From a checkpoint of a small transformer trained on Wikipedia: MLP 320 GELU, 139M tokens.
Each number is 50 + 12 x the weight over the matrix's rms, rounded and kept within 0 to 99. Layers, rows and columns count from 0.

# up: layer 4 MLP up, 320x160, rms 0.0892, rows 214-235, columns 0-159
# down: layer 4 MLP down (transposed), 320x160, rms 0.0768, rows 214-234, columns 0-159
up214:48 71 53 40 39 48 41 51 45 59 33 40 52 77 44 41 42 58 41 31 54 62 48 27 57 49 54 47 57 40 74 53 45 53 52 56 62 72 69 59 55 44 54 56 42 56 61 51 55 48 31 57 25 74 49 58 39 43 55 53 46 50 58 65 44 45 49 53 46 42 47 57 59 52 49 60 52 30 33 56 46 50 31 30 43 49 48 62 39 34 29 61 41 47 41 33 57 53 48 54 56 46 43 50 38 57 63 42 57 46 72 58 50 63 34 44 65 66 45 60 52 71 46 38 44 19 29 52 36 30 53 61 51 50 58 55 62 75 57 55 48 52 53 52 37 31 40 44 36 59 61 47 62 63 54 58 36 64 27 27
down214:46 49 66 57 62 69 32 47 61 36 42 53 55 48 42 44 58 52 56 56 50 38 53 74 48 63 36 37 45 54 36 57 43 27 68 65 47 54 45 39 47 39 40 47 54 48 47 64 48 54 54 30 52 24 55 51 57 37 43 49 55 60 63 51 57 34 68 50 79 55 58 61 56 52 36 43 52 38 36 46 45 71 55 51 54 57 43 55 52 75 66 44 38 64 39 42 46 47 66 58 42 48 37 49 63 38 46 62 45 47 69 50 50 58 45 66 49 59 57 47 41 44 65 40 57 49 70 66 35 61 49 62 55 59 32 41 34 32 19 46 56 54 48 48 45 32 62 51 57 38 42 55 33 55 42 52 58 48 53 53
up215:37 43 43 45 45 63 49 76 51 54 34 75 59 48 24 44 74 50 39 34 38 48 60 70 35 46 57 48 38 38 55 31 70 68 50 39 47 41 22 64 51 50 67 72 50 52 73 33 39 33 74 28 51 58 59 50 51 46 48 56 45 70 51 49 53 35 41 49 56 27 38 52 54 24 65 62 52 55 41 48 54 57 60 55 62 49 52 55 46 37 56 73 50 46 49 61 59 49 48 72 37 49 51 56 56 54 74 31 56 43 62 56 39 61 70 36 56 53 32 36 61 55 52 42 50 24 61 59 58 47 65 21 45 71 54 49 43 54 48 55 37 56 39 26 44 42 54 55 53 34 59 65 54 46 28 67 59 50 65 47
down215:64 50 39 64 38 62 54 60 60 53 60 31 50 58 34 49 47 70 47 42 56 54 24 33 61 55 49 47 50 70 24 51 54 42 44 69 51 45 69 46 44 43 42 62 59 57 49 63 44 43 48 27 63 52 27 57 49 41 47 73 44 49 52 51 56 42 59 42 33 41 66 38 55 38 64 36 44 58 39 52 55 45 42 39 34 40 36 79 48 59 38 58 61 69 65 43 32 55 56 41 59 39 63 60 34 48 56 57 59 48 64 46 46 40 46 39 46 44 77 37 40 53 49 57 52 58 50 46 43 47 48 71 36 56 49 46 61 57 67 47 80 56 46 63 49 62 30 50 50 40 39 47 62 50 52 42 45 65 46 43
up216:52 48 39 35 59 40 62 42 54 52 58 28 53 55 67 53 49 39 44 50 73 33 32 59 54 65 39 65 42 53 45 45 36 43 43 49 30 77 53 45 38 37 54 53 78 46 41 50 50 51 64 42 57 31 52 34 55 27 58 64 56 38 39 53 62 74 54 54 62 52 27 62 67 67 11 53 64 31 59 50 52 77 54 61 48 55 59 27 53 47 46 59 52 43 44 33 47 41 68 49 54 58 19 37 47 61 44 64 30 45 65 60 30 31 35 69 32 77 65 47 40 33 78 58 47 54 49 28 63 26 40 54 50 20 61 27 49 53 48 52 51 48 35 50 49 30 41 46 62 66 52 50 60 41 60 47 46 56 65 42
down216:61 44 42 42 64 63 52 59 58 65 32 59 44 54 46 57 48 47 43 42 58 31 46 13 52 27 32 57 57 55 42 58 38 48 34 50 59 58 46 54 39 60 63 63 64 40 67 57 34 59 39 47 49 68 40 60 47 42 52 50 67 67 63 59 39 65 57 35 54 32 35 23 55 50 43 39 35 43 52 48 48 16 60 58 62 39 62 58 66 63 46 37 40 69 47 44 53 51 59 66 64 38 60 66 65 53 53 54 44 45 50 53 58 55 32 27 47 59 67 31 56 51 44 44 63 52 47 52 57 58 48 47 45 67 51 39 47 62 48 29 81 51 54 48 44 36 62 36 53 54 53 54 58 56 40 55 70 42 59 14
up217:36 44 34 66 63 56 34 44 58 62 51 62 67 67 75 57 67 42 51 41 49 42 27 41 50 32 47 43 69 54 85 42 29 57 40 71 36 74 42 63 56 51 49 63 60 56 79 37 37 72 48 27 76 55 42 77 25 56 48 54 73 49 38 46 46 44 65 43 65 44 38 58 52 35 35 72 49 43 49 59 36 53 55 69 56 40 60 37 31 31 56 54 42 86 45 50 71 59 56 73 46 61 54 32 37 44 22 33 42 12 37 58 50 46 50 57 45 42 53 47 47 24 46 57 48 57 26 61 48 32 47 48 62 45 53 28 78 74 69 60 44 46 52 23 44 51 59 45 41 37 48 47 60 54 55 49 58 44 43 65
down217:55 51 50 69 45 64 71 49 60 49 47 54 33 69 50 47 52 14 32 38 60 45 63 46 18 28 34 10 45 54 68 36 46 69 60 65 31 58 59 44 54 51 52 48 66 48 42 75 67 66 51 55 55 76 39 63 27 49 74 25 52 49 22 53 58 48 62 29 77 59 18 38 70 65 66 53 61 52 35 66 53 35 28 49 30 58 56 65 54 46 44 61 74 58 59 39 50 47 58 67 55 55 61 39 44 52 67 25 45 65 44 46 56 58 42 48 47 72 40 52 33 57 57 44 43 46 43 53 52 43 26 55 40 26 65 48 52 36 33 46 57 44 42 69 57 48 61 53 44 53 39 68 43 55 52 55 47 15 56 39
up218:58 67 33 56 52 46 79 48 46 54 46 63 67 50 48 48 37 57 18 40 51 43 46 43 40 30 44 42 46 31 61 52 41 35 54 51 50 70 51 38 49 51 62 61 45 54 56 51 49 56 59 43 50 53 33 66 46 68 50 49 56 66 49 36 63 50 51 46 44 41 52 43 62 48 52 47 39 49 58 58 57 56 59 48 52 56 69 48 40 52 42 57 41 43 56 38 40 38 64 59 49 50 48 43 42 46 37 38 60 47 53 51 39 49 40 46 69 66 58 45 36 54 59 51 29 52 40 58 57 60 58 30 56 52 47 49 50 48 56 52 45 56 39 49 61 68 59 55 64 46 46 50 57 31 48 63 49 59 55 71
down218:57 42 33 51 59 66 58 44 53 41 59 40 60 42 50 48 48 51 60 46 42 62 51 58 47 35 50 45 61 48 42 55 45 54 43 66 47 55 59 24 51 41 52 35 49 39 56 29 38 47 38 52 52 52 60 56 39 54 44 00 49 61 45 49 43 52 46 52 28 49 58 37 57 54 52 64 52 50 47 66 61 59 52 47 53 53 58 59 39 56 47 56 59 43 53 40 59 47 51 37 51 55 60 32 49 49 47 52 49 44 54 62 58 37 46 43 55 67 65 47 59 49 50 74 51 43 41 49 50 45 52 45 59 41 55 54 37 47 51 53 99 48 54 54 46 48 42 57 54 59 51 53 73 64 50 44 40 50 47 42
up219:45 48 42 44 54 61 63 51 53 36 39 59 55 41 34 74 60 32 70 63 29 45 43 41 63 42 63 66 60 54 50 48 64 64 50 56 39 32 38 70 66 60 41 36 31 71 56 42 50 60 65 29 58 38 43 55 38 31 42 53 58 50 48 55 51 35 50 46 61 27 52 63 44 36 51 36 54 50 66 42 37 52 56 52 56 40 38 51 48 44 45 56 57 68 77 49 59 43 47 62 46 53 44 38 77 42 59 54 63 40 40 55 32 38 47 44 46 56 65 46 56 40 40 49 47 59 48 32 49 51 52 57 32 53 54 46 49 54 52 61 42 48 51 63 33 53 47 59 66 56 62 53 72 54 37 59 50 48 51 58
down219:28 58 54 34 43 33 44 40 30 58 41 54 52 40 37 44 51 61 64 48 44 56 61 55 49 38 56 61 38 55 44 60 61 49 53 58 71 65 43 66 66 60 41 47 41 39 37 62 48 53 64 61 49 38 61 48 50 42 46 28 44 59 62 58 27 54 42 32 66 64 65 49 38 49 66 35 64 42 52 59 65 30 39 54 68 53 39 59 48 68 54 50 28 28 42 63 46 59 51 40 39 68 28 45 37 64 51 59 43 28 54 55 39 53 57 46 30 44 55 59 49 54 56 38 65 64 49 34 55 33 52 48 32 51 46 69 53 40 42 62 40 37 61 33 58 45 65 52 70 44 47 43 52 45 65 64 65 55 47 63
up220:41 46 50 52 56 55 54 47 63 34 48 63 53 48 35 62 54 42 45 53 35 38 69 46 62 41 50 60 57 52 37 50 58 51 59 59 48 34 51 43 48 46 50 44 39 33 38 62 43 67 66 49 39 57 35 45 62 47 55 54 57 56 47 53 51 38 31 47 43 50 49 60 58 42 52 59 49 51 36 31 48 51 55 45 58 37 61 39 58 49 55 60 47 73 51 20 46 30 46 64 46 58 43 34 51 34 37 41 57 51 48 51 41 52 44 49 42 42 48 45 45 57 39 54 30 33 50 48 38 44 62 52 51 41 55 56 41 32 41 55 47 52 32 48 64 50 63 45 54 61 51 60 57 35 45 56 57 42 61 49
down220:33 69 57 37 67 62 50 56 45 50 69 50 66 58 54 38 44 45 43 44 31 41 36 54 62 59 45 65 54 60 54 68 50 64 49 50 72 56 44 52 58 64 52 53 46 47 59 71 44 53 47 38 50 56 49 38 26 42 53 23 56 42 49 35 41 61 47 49 64 37 59 60 44 42 44 53 59 38 54 34 34 81 48 59 50 48 58 34 44 49 52 43 36 34 57 45 68 42 36 40 58 41 45 60 56 47 57 64 47 46 54 54 59 46 64 43 50 44 33 75 48 40 49 44 43 47 38 51 51 49 51 67 35 56 47 45 73 57 57 52 63 40 60 50 46 37 58 45 51 43 52 36 57 68 34 44 47 51 49 49
up221:32 44 55 58 61 37 40 47 42 43 50 54 47 47 81 52 45 68 57 40 34 31 35 58 41 45 43 48 51 68 56 50 38 50 52 63 51 49 75 52 52 40 44 50 43 54 47 50 62 40 61 43 30 49 51 69 39 42 60 49 76 34 45 59 53 36 62 53 58 42 22 58 64 18 54 69 57 31 48 43 63 56 49 78 44 34 39 40 48 24 60 57 54 58 42 52 84 65 38 68 67 62 31 49 50 46 45 36 54 56 48 52 28 52 46 26 49 56 39 55 37 49 46 63 46 50 47 61 35 23 37 47 50 60 53 39 43 60 63 53 49 40 40 57 54 59 44 66 61 39 54 54 46 45 30 51 44 63 41 54
down221:55 53 45 52 57 39 53 47 32 69 74 52 67 35 46 40 54 54 52 58 48 62 46 41 67 58 17 43 46 30 47 56 70 38 61 43 49 57 64 64 53 45 34 64 47 49 57 51 60 61 63 50 58 41 54 41 59 24 58 24 45 70 48 37 53 53 50 31 66 59 28 32 60 64 46 35 64 29 59 35 39 52 61 54 58 48 41 49 59 45 32 50 56 45 53 41 38 25 45 72 81 54 52 42 54 51 45 50 33 35 60 31 60 40 53 40 55 58 40 48 43 51 57 55 92 43 45 43 36 75 39 57 57 54 47 26 37 49 56 39 63 56 61 49 50 53 53 41 52 53 59 43 55 47 40 56 37 62 71 75
up222:60 60 38 75 60 54 44 58 61 80 52 65 73 52 36 38 80 51 39 26 54 63 50 44 66 49 55 38 61 61 55 32 33 65 39 55 56 49 37 57 32 70 48 70 59 52 49 53 51 61 75 28 75 55 29 60 52 44 55 52 60 55 40 44 60 26 42 41 51 57 30 63 59 67 32 56 57 37 41 49 43 67 39 50 34 35 72 56 19 25 45 56 31 58 57 45 69 24 59 47 40 55 52 51 53 27 50 53 46 46 57 47 49 58 31 46 63 41 30 46 53 52 57 48 44 41 49 64 30 46 59 62 36 48 49 57 61 59 52 46 33 75 67 49 62 54 51 69 56 52 52 51 42 42 40 58 38 79 38 49
down222:68 36 58 55 66 50 56 41 39 69 31 48 40 59 47 52 50 36 51 60 45 42 49 35 55 41 42 49 53 57 60 52 54 45 55 67 38 49 61 46 44 35 38 34 67 61 51 49 45 33 37 36 57 49 54 67 72 36 51 40 51 65 69 39 57 56 70 50 42 50 66 45 65 38 17 62 51 57 63 54 45 21 57 53 54 42 54 90 59 46 17 77 52 38 50 48 49 59 47 58 39 80 83 46 42 54 49 43 47 41 38 59 62 53 70 52 40 74 55 50 44 42 41 54 22 34 51 44 55 44 51 42 64 57 48 69 45 50 57 47 62 34 51 45 18 39 58 49 45 39 64 68 48 52 42 43 48 25 28 79
up223:37 46 48 55 58 62 66 42 41 50 46 49 52 54 62 55 58 42 59 13 52 61 55 48 50 43 42 50 45 39 90 54 51 58 65 33 34 47 30 43 39 42 70 64 55 60 76 39 62 36 62 46 57 52 23 81 54 37 43 72 47 94 51 49 59 72 30 46 74 70 55 57 34 33 44 57 50 17 49 36 47 62 57 44 37 34 63 39 50 61 35 33 26 71 47 39 48 62 66 65 49 25 42 52 37 42 40 45 43 48 59 57 36 71 39 47 60 36 42 62 37 44 54 53 57 39 50 47 58 38 30 60 62 31 40 51 63 46 61 62 48 50 53 24 47 45 76 55 48 51 35 76 39 57 02 55 62 52 44 31
down223:50 44 50 23 52 46 58 52 34 55 56 55 78 74 38 39 47 51 56 40 45 57 52 52 32 68 44 59 47 48 27 47 29 44 54 32 57 61 53 35 35 47 52 46 52 36 55 17 55 45 42 40 51 51 36 26 69 34 58 87 55 59 51 55 55 49 41 40 51 49 46 55 40 40 47 03 44 58 56 60 58 62 63 52 61 44 54 35 39 52 53 22 56 55 61 16 31 54 45 45 35 61 69 39 81 57 56 61 51 60 55 46 64 75 43 52 51 65 76 50 51 37 46 43 55 76 50 25 60 60 62 45 66 38 62 37 42 52 53 40 63 64 64 51 46 43 68 60 51 59 47 46 53 45 48 67 45 49 54 46
up224:72 68 17 67 48 31 60 26 32 34 31 40 65 38 49 51 46 36 24 32 71 53 25 53 29 29 71 49 63 44 85 56 53 62 55 61 58 75 57 32 43 49 44 69 40 46 56 44 28 70 68 45 57 42 44 68 59 41 45 49 44 68 36 43 69 68 51 45 39 33 37 41 53 53 52 81 36 39 69 56 58 56 76 29 41 53 55 55 31 34 48 51 59 44 67 34 44 28 55 74 43 61 54 07 44 29 34 88 54 39 55 71 32 61 42 49 51 67 77 43 42 65 51 57 24 40 39 56 38 52 53 47 64 34 48 35 35 54 48 69 46 59 48 48 78 61 31 64 83 68 54 58 77 38 56 78 42 75 49 62
down224:43 36 28 42 48 54 55 26 50 54 56 44 56 50 69 61 55 45 63 27 40 61 51 60 45 23 31 54 67 43 57 53 46 42 46 67 52 67 36 20 44 40 50 62 70 46 61 42 59 56 57 37 59 40 50 57 59 58 51 00 59 48 47 54 39 44 57 51 40 38 44 19 56 62 59 44 33 53 28 55 56 38 55 44 64 69 51 41 33 49 44 53 76 53 49 62 52 40 61 57 68 60 40 39 45 41 31 56 57 45 43 54 48 36 35 54 56 60 52 52 47 51 49 99 38 51 50 67 62 47 45 50 59 52 50 40 29 44 44 63 99 66 20 45 46 45 51 39 69 80 31 44 60 42 62 41 44 45 52 48
up225:47 45 47 49 46 48 49 35 64 59 33 58 53 40 65 56 41 50 49 48 50 52 50 46 57 37 55 53 34 44 46 53 37 44 54 59 41 49 55 45 48 48 61 61 48 48 53 44 44 47 55 42 49 36 43 52 70 40 50 46 57 40 59 71 58 66 71 70 37 40 35 47 57 60 50 52 44 60 59 34 39 52 80 46 62 57 61 52 49 35 54 56 60 57 49 36 42 50 43 68 47 49 47 34 39 40 34 55 68 47 46 56 35 62 43 66 55 50 69 46 45 59 47 55 45 54 60 43 59 60 42 65 58 58 45 37 45 44 37 59 40 39 31 41 53 53 55 49 49 61 49 53 59 47 39 68 68 59 64 50
down225:41 56 34 59 57 53 59 51 45 57 61 31 71 42 26 52 46 52 54 50 41 45 51 65 60 42 55 50 51 40 54 59 64 46 44 53 52 61 63 44 35 49 49 46 54 66 63 46 34 41 64 47 40 49 52 35 60 47 39 00 55 62 39 52 63 45 36 51 47 50 50 39 54 53 50 67 41 38 56 46 56 38 43 55 50 61 54 55 40 43 49 40 41 50 43 55 45 37 40 54 40 55 71 47 65 55 65 48 45 61 61 72 64 42 28 46 42 61 49 54 59 61 51 70 46 30 61 39 59 60 58 60 42 52 28 51 49 54 58 46 99 47 41 56 40 62 41 56 51 45 56 43 50 57 57 50 45 48 38 40
up226:47 52 50 36 58 49 37 41 61 73 54 51 48 55 57 37 37 52 44 49 49 61 47 46 43 41 42 50 40 39 50 44 34 48 40 43 42 60 42 53 59 44 60 56 55 70 53 47 55 57 56 35 60 41 35 41 37 38 86 53 45 41 32 44 52 60 55 45 52 41 35 67 44 39 54 38 44 59 49 50 52 58 47 64 54 57 48 51 54 44 48 51 42 42 41 53 45 47 55 61 59 63 43 36 37 41 40 69 48 51 59 64 50 47 50 46 75 58 38 52 47 70 65 56 53 47 41 68 54 57 42 58 40 30 62 48 45 66 50 54 55 49 62 52 44 17 48 44 62 57 46 46 52 41 59 61 41 53 74 62
down226:55 57 41 61 53 58 64 58 33 41 54 51 44 56 52 51 48 51 68 43 38 49 61 49 60 66 34 69 67 52 60 61 48 48 46 52 55 57 61 53 45 50 41 48 60 41 41 54 56 43 51 47 41 46 60 43 57 45 63 54 53 61 58 65 39 43 46 43 44 51 32 57 48 43 39 43 50 56 42 44 54 35 34 62 62 36 58 54 54 71 32 35 55 52 43 44 50 45 46 53 64 49 57 71 65 59 46 43 39 56 56 63 41 56 50 44 51 47 61 61 49 50 29 54 47 56 54 54 31 38 55 57 48 70 61 60 56 55 52 53 53 53 33 59 37 35 47 45 44 42 46 43 25 43 58 50 49 41 31 41
up227:52 57 46 74 63 65 51 60 36 42 46 37 67 50 48 42 36 49 33 40 57 40 46 36 58 50 42 71 26 39 53 42 48 33 59 52 64 49 55 54 39 64 63 58 51 34 75 25 47 77 46 62 40 57 53 35 39 85 31 61 36 44 53 26 54 32 43 48 31 58 48 52 63 70 36 77 83 42 45 45 49 83 45 39 44 57 57 51 41 52 32 51 33 51 43 28 58 38 44 36 40 40 28 46 33 76 26 50 43 53 59 69 40 64 36 32 56 59 58 50 36 61 48 45 32 42 69 52 49 42 72 81 50 44 18 61 68 62 57 34 39 47 39 33 67 45 40 42 45 61 66 71 58 35 70 52 63 51 40 53
down227:64 57 34 55 49 36 58 59 42 27 48 54 61 54 47 32 58 71 55 39 19 78 35 50 82 43 34 63 60 39 69 43 48 35 83 69 58 51 55 51 48 22 30 55 64 44 64 48 50 40 42 69 29 42 43 55 53 45 51 60 68 62 56 47 81 48 41 57 60 73 53 42 43 59 87 44 55 36 65 80 61 42 48 41 84 51 49 49 34 20 35 53 52 54 47 73 30 41 64 60 48 52 48 40 31 57 55 58 66 39 41 29 62 49 37 39 41 55 42 61 56 74 52 51 23 56 35 66 45 51 32 42 41 22 30 62 57 49 39 47 48 54 52 49 44 65 26 73 25 20 45 49 52 41 39 81 34 55 48 43
up228:33 49 04 40 77 37 31 47 54 33 56 39 56 71 34 49 76 65 57 67 60 57 59 53 60 69 25 67 33 43 60 58 42 44 33 37 53 63 49 54 32 26 69 56 51 61 88 50 36 55 33 20 46 47 54 80 58 30 47 63 70 39 43 84 45 74 51 71 52 43 40 67 45 55 24 54 67 32 66 40 41 56 35 58 40 43 51 32 30 39 20 58 58 50 42 50 38 35 45 42 59 47 35 05 39 43 23 71 40 62 42 81 58 33 49 40 58 70 39 49 64 45 71 46 64 45 44 41 63 49 30 53 70 44 39 37 55 38 49 64 47 57 44 38 55 58 51 41 55 54 64 61 43 62 50 54 68 41 43 59
down228:63 52 22 54 44 32 33 39 52 40 77 43 58 64 40 39 50 41 42 53 13 50 78 43 61 44 53 92 53 70 79 53 64 36 66 60 55 61 54 39 75 50 38 59 34 43 59 45 58 69 64 33 38 52 51 19 42 43 66 35 30 33 44 55 63 50 58 60 34 63 15 52 51 59 68 42 61 63 37 42 45 48 49 46 57 78 46 40 43 47 39 52 40 45 52 63 33 46 34 52 50 51 19 35 62 47 53 58 52 57 38 14 51 41 49 55 57 31 61 77 53 59 22 49 54 34 57 57 61 62 39 52 54 49 41 60 33 91 34 51 52 47 38 43 63 85 52 56 48 50 62 53 63 45 52 58 45 40 42 65
up229:50 50 38 42 80 60 43 62 42 49 64 44 54 66 46 38 38 49 44 46 58 64 51 43 44 35 41 44 58 34 42 52 43 55 47 33 70 49 51 72 55 44 68 52 55 50 43 40 44 54 51 56 66 57 74 39 37 43 39 57 43 47 52 40 81 52 30 63 65 46 44 66 43 49 43 34 57 39 59 49 60 65 54 13 19 46 53 42 29 59 21 61 26 47 56 69 60 35 74 54 36 59 43 29 43 57 63 71 28 44 67 56 63 53 54 74 53 54 55 44 61 31 48 40 50 58 38 32 40 64 59 56 43 20 40 73 52 50 67 74 41 64 65 34 49 28 33 58 79 54 61 52 51 67 41 49 44 81 70 58
down229:36 53 57 34 49 30 68 80 51 70 39 45 58 55 51 52 74 47 32 65 61 39 54 44 53 55 44 51 34 61 67 60 84 47 39 25 52 54 41 64 41 51 24 45 37 61 32 60 46 58 56 45 48 49 44 47 60 57 34 58 46 68 62 35 44 36 42 39 48 38 27 47 40 68 60 69 60 55 68 51 52 30 42 61 63 40 45 66 46 72 61 57 67 39 56 29 48 47 38 50 43 38 37 71 50 58 52 26 37 52 61 44 58 48 61 59 53 40 59 51 56 39 34 53 48 49 42 60 39 42 59 51 52 38 64 44 39 28 57 58 24 64 53 75 36 55 50 43 41 34 47 42 51 52 71 51 57 53 47 61
up230:61 49 28 36 50 21 36 50 51 51 50 25 42 73 68 60 39 53 36 58 52 66 28 45 53 74 50 51 47 32 49 38 67 61 32 51 36 74 45 68 61 44 38 41 42 49 52 51 47 82 50 51 61 51 42 47 55 61 36 68 61 24 31 50 40 62 34 46 55 44 49 42 77 57 32 55 51 37 68 36 54 52 38 34 47 58 44 33 35 42 37 57 56 48 74 29 51 43 66 45 59 50 25 48 39 76 42 40 75 40 73 68 68 33 34 51 44 52 91 49 52 67 36 50 37 75 57 38 40 54 37 39 52 51 79 24 65 62 49 79 28 47 61 38 68 54 18 40 62 58 80 68 51 62 43 47 38 64 44 41
down230:59 71 65 43 49 61 47 83 37 62 37 54 75 62 23 21 72 49 51 47 61 42 53 52 56 50 32 32 53 53 56 45 48 49 46 47 36 33 54 38 47 69 58 56 39 40 37 36 44 44 60 72 45 40 45 59 57 40 70 59 62 68 48 37 19 37 58 63 50 62 48 44 36 48 50 59 37 59 41 87 46 47 34 61 82 21 54 49 50 70 68 27 46 55 61 50 48 57 51 61 48 50 52 63 54 68 28 49 70 44 45 45 50 50 54 61 59 31 25 36 39 25 51 62 34 31 58 30 55 49 63 58 31 41 38 63 64 56 50 38 58 46 53 38 37 44 51 48 57 44 43 50 38 58 70 65 53 63 73 39
up231:37 52 27 48 91 42 55 52 51 68 46 56 69 59 42 64 54 56 51 49 28 33 48 62 64 48 40 54 44 55 47 62 53 65 42 63 32 54 41 59 45 39 34 47 43 56 44 39 55 57 55 52 62 41 67 50 34 40 34 67 70 34 49 69 58 46 24 33 65 49 54 44 49 52 38 47 47 41 37 27 57 49 62 47 45 62 65 38 31 33 43 53 31 61 54 52 57 45 33 73 50 54 49 58 43 63 60 51 50 49 43 68 47 49 44 47 41 49 48 27 51 43 65 41 59 33 46 48 50 40 55 66 46 34 51 54 69 40 51 45 43 36 58 40 26 59 38 59 64 69 61 47 45 54 72 51 36 58 60 50
down231:67 48 60 31 52 46 49 63 38 33 70 63 51 34 59 51 38 51 59 49 57 69 43 42 47 47 68 29 53 40 37 39 38 37 41 49 48 46 74 42 23 38 57 48 39 67 45 36 58 71 53 57 59 43 54 55 53 49 56 51 38 59 52 36 48 60 56 62 45 43 34 50 48 43 30 63 53 52 64 47 50 77 62 64 70 51 56 37 60 51 75 58 56 39 32 51 73 80 60 47 17 41 18 52 42 44 45 26 40 57 41 63 53 41 52 54 48 55 61 37 54 59 56 49 45 61 46 58 68 45 39 56 38 66 40 45 57 62 36 57 41 49 36 51 54 45 79 75 56 40 41 49 47 32 36 54 51 48 27 42
up232:41 48 48 41 63 42 40 45 46 59 51 48 56 50 53 52 48 57 32 47 60 45 53 56 36 41 42 55 43 39 51 46 45 39 43 61 49 67 51 63 51 46 57 59 38 67 71 63 54 46 48 44 45 47 32 55 50 53 35 61 61 35 65 61 38 54 45 62 42 68 43 47 57 39 49 43 36 49 70 40 57 49 50 59 38 48 46 54 56 43 54 58 64 37 55 64 48 68 47 67 56 47 55 54 42 49 39 49 66 26 48 53 23 48 53 56 48 47 52 36 65 49 56 48 51 52 50 47 58 47 54 37 69 49 43 36 55 55 34 51 46 45 36 40 52 64 41 58 43 57 47 47 64 38 57 47 45 45 59 36
down232:58 52 60 57 45 30 48 63 56 44 50 48 39 49 49 45 54 42 44 56 46 53 37 63 47 53 47 35 48 57 64 52 35 61 54 36 46 42 39 60 57 27 57 57 43 57 20 45 53 46 37 65 43 42 48 56 30 39 52 50 52 51 38 55 70 51 38 32 49 43 59 52 67 35 60 64 57 51 52 59 61 54 44 59 47 55 43 44 47 56 37 54 25 55 58 52 37 37 52 62 41 68 76 57 26 55 60 45 58 44 46 59 70 56 46 47 49 56 44 53 27 58 40 55 41 52 49 49 50 66 47 58 64 57 41 46 45 54 52 56 66 43 62 72 28 39 65 59 59 27 69 53 58 44 40 50 52 61 51 57
up233:52 53 42 52 41 56 60 45 46 69 59 59 46 66 40 45 54 41 35 38 32 61 59 49 67 34 61 47 56 27 64 43 47 40 49 39 53 53 55 52 58 34 51 57 60 45 55 35 43 57 50 46 34 75 62 40 21 63 51 53 39 49 24 72 60 50 26 59 48 62 41 64 51 61 49 55 46 59 38 45 74 57 55 31 58 49 50 48 27 49 39 51 51 67 57 57 49 27 44 41 13 40 52 49 33 67 63 53 57 44 48 61 54 22 45 55 51 55 54 42 46 45 23 57 51 71 52 40 40 61 59 47 37 40 26 54 38 66 68 60 39 65 56 46 69 37 47 44 58 72 70 53 84 69 47 57 63 72 55 45
down233:52 52 44 28 53 63 26 20 59 53 51 51 25 44 66 47 63 43 47 54 59 93 35 61 46 32 38 56 44 53 76 60 62 39 81 75 16 48 27 63 49 53 45 82 27 60 50 61 51 36 37 67 56 44 45 46 33 46 26 29 12 70 52 54 51 53 59 31 67 38 53 49 47 34 50 56 68 53 25 55 42 41 39 45 49 59 63 46 50 33 58 42 72 49 47 40 53 54 52 62 52 47 50 35 49 74 44 40 54 40 54 38 34 61 53 48 47 61 60 48 51 57 23 45 67 56 26 42 68 78 47 59 52 45 66 45 61 47 59 45 54 72 50 49 71 27 62 65 58 49 36 55 50 41 47 41 65 47 57 46
up234:37 51 45 47 38 45 52 25 52 41 38 71 67 85 58 49 57 51 54 50 30 62 51 45 46 34 55 62 50 54 49 46 50 68 50 99 42 63 49 84 46 57 52 58 36 37 44 46 51 49 44 33 42 54 50 60 46 39 66 54 73 45 48 54 39 46 48 52 57 57 41 58 45 46 55 49 45 66 36 25 42 40 39 41 26 37 52 54 40 33 43 56 48 49 73 59 77 37 40 65 37 69 57 55 56 44 65 72 57 42 46 55 43 40 61 45 49 66 68 40 44 28 42 44 50 65 38 48 44 43 48 62 47 74 63 50 49 60 51 60 51 30 39 50 25 59 53 62 39 55 52 46 55 54 49 51 46 59 52 40
down234:64 45 64 61 53 37 40 58 81 56 59 49 58 38 41 45 41 70 48 42 70 55 61 47 57 84 56 54 33 68 39 34 49 35 63 54 37 37 49 48 65 48 47 49 53 55 28 53 53 39 54 67 51 52 51 49 40 46 47 53 35 87 57 30 48 61 47 64 48 47 33 34 48 47 54 68 52 41 73 50 56 18 65 51 58 22 50 60 64 39 55 55 58 63 40 36 43 67 50 39 54 51 30 55 45 44 41 52 41 41 43 46 60 63 61 48 47 48 45 32 39 52 56 60 47 59 44 67 49 39 41 36 61 35 44 40 47 43 54 41 23 53 52 56 40 39 34 52 65 53 59 56 52 47 37 51 53 53 62 58
up235:54 58 48 28 37 56 43 47 45 41 32 39 44 60 72 46 32 56 49 31 59 39 48 48 58 40 46 61 58 45 48 54 47 69 62 75 54 63 46 48 56 60 52 47 62 53 60 40 41 38 33 27 50 51 56 52 47 52 54 69 54 61 47 44 58 56 50 49 63 56 51 41 37 61 50 56 47 69 48 59 59 47 32 74 49 37 54 49 34 71 43 61 62 53 63 55 55 54 44 53 62 45 54 37 59 53 42 47 57 51 39 67 88 44 56 28 40 63 60 47 53 46 33 61 45 41 45 52 38 44 46 46 48 50 50 29 63 48 55 36 40 51 50 39 34 35 49 40 49 34 47 31 47 63 29 31 63 72 48 40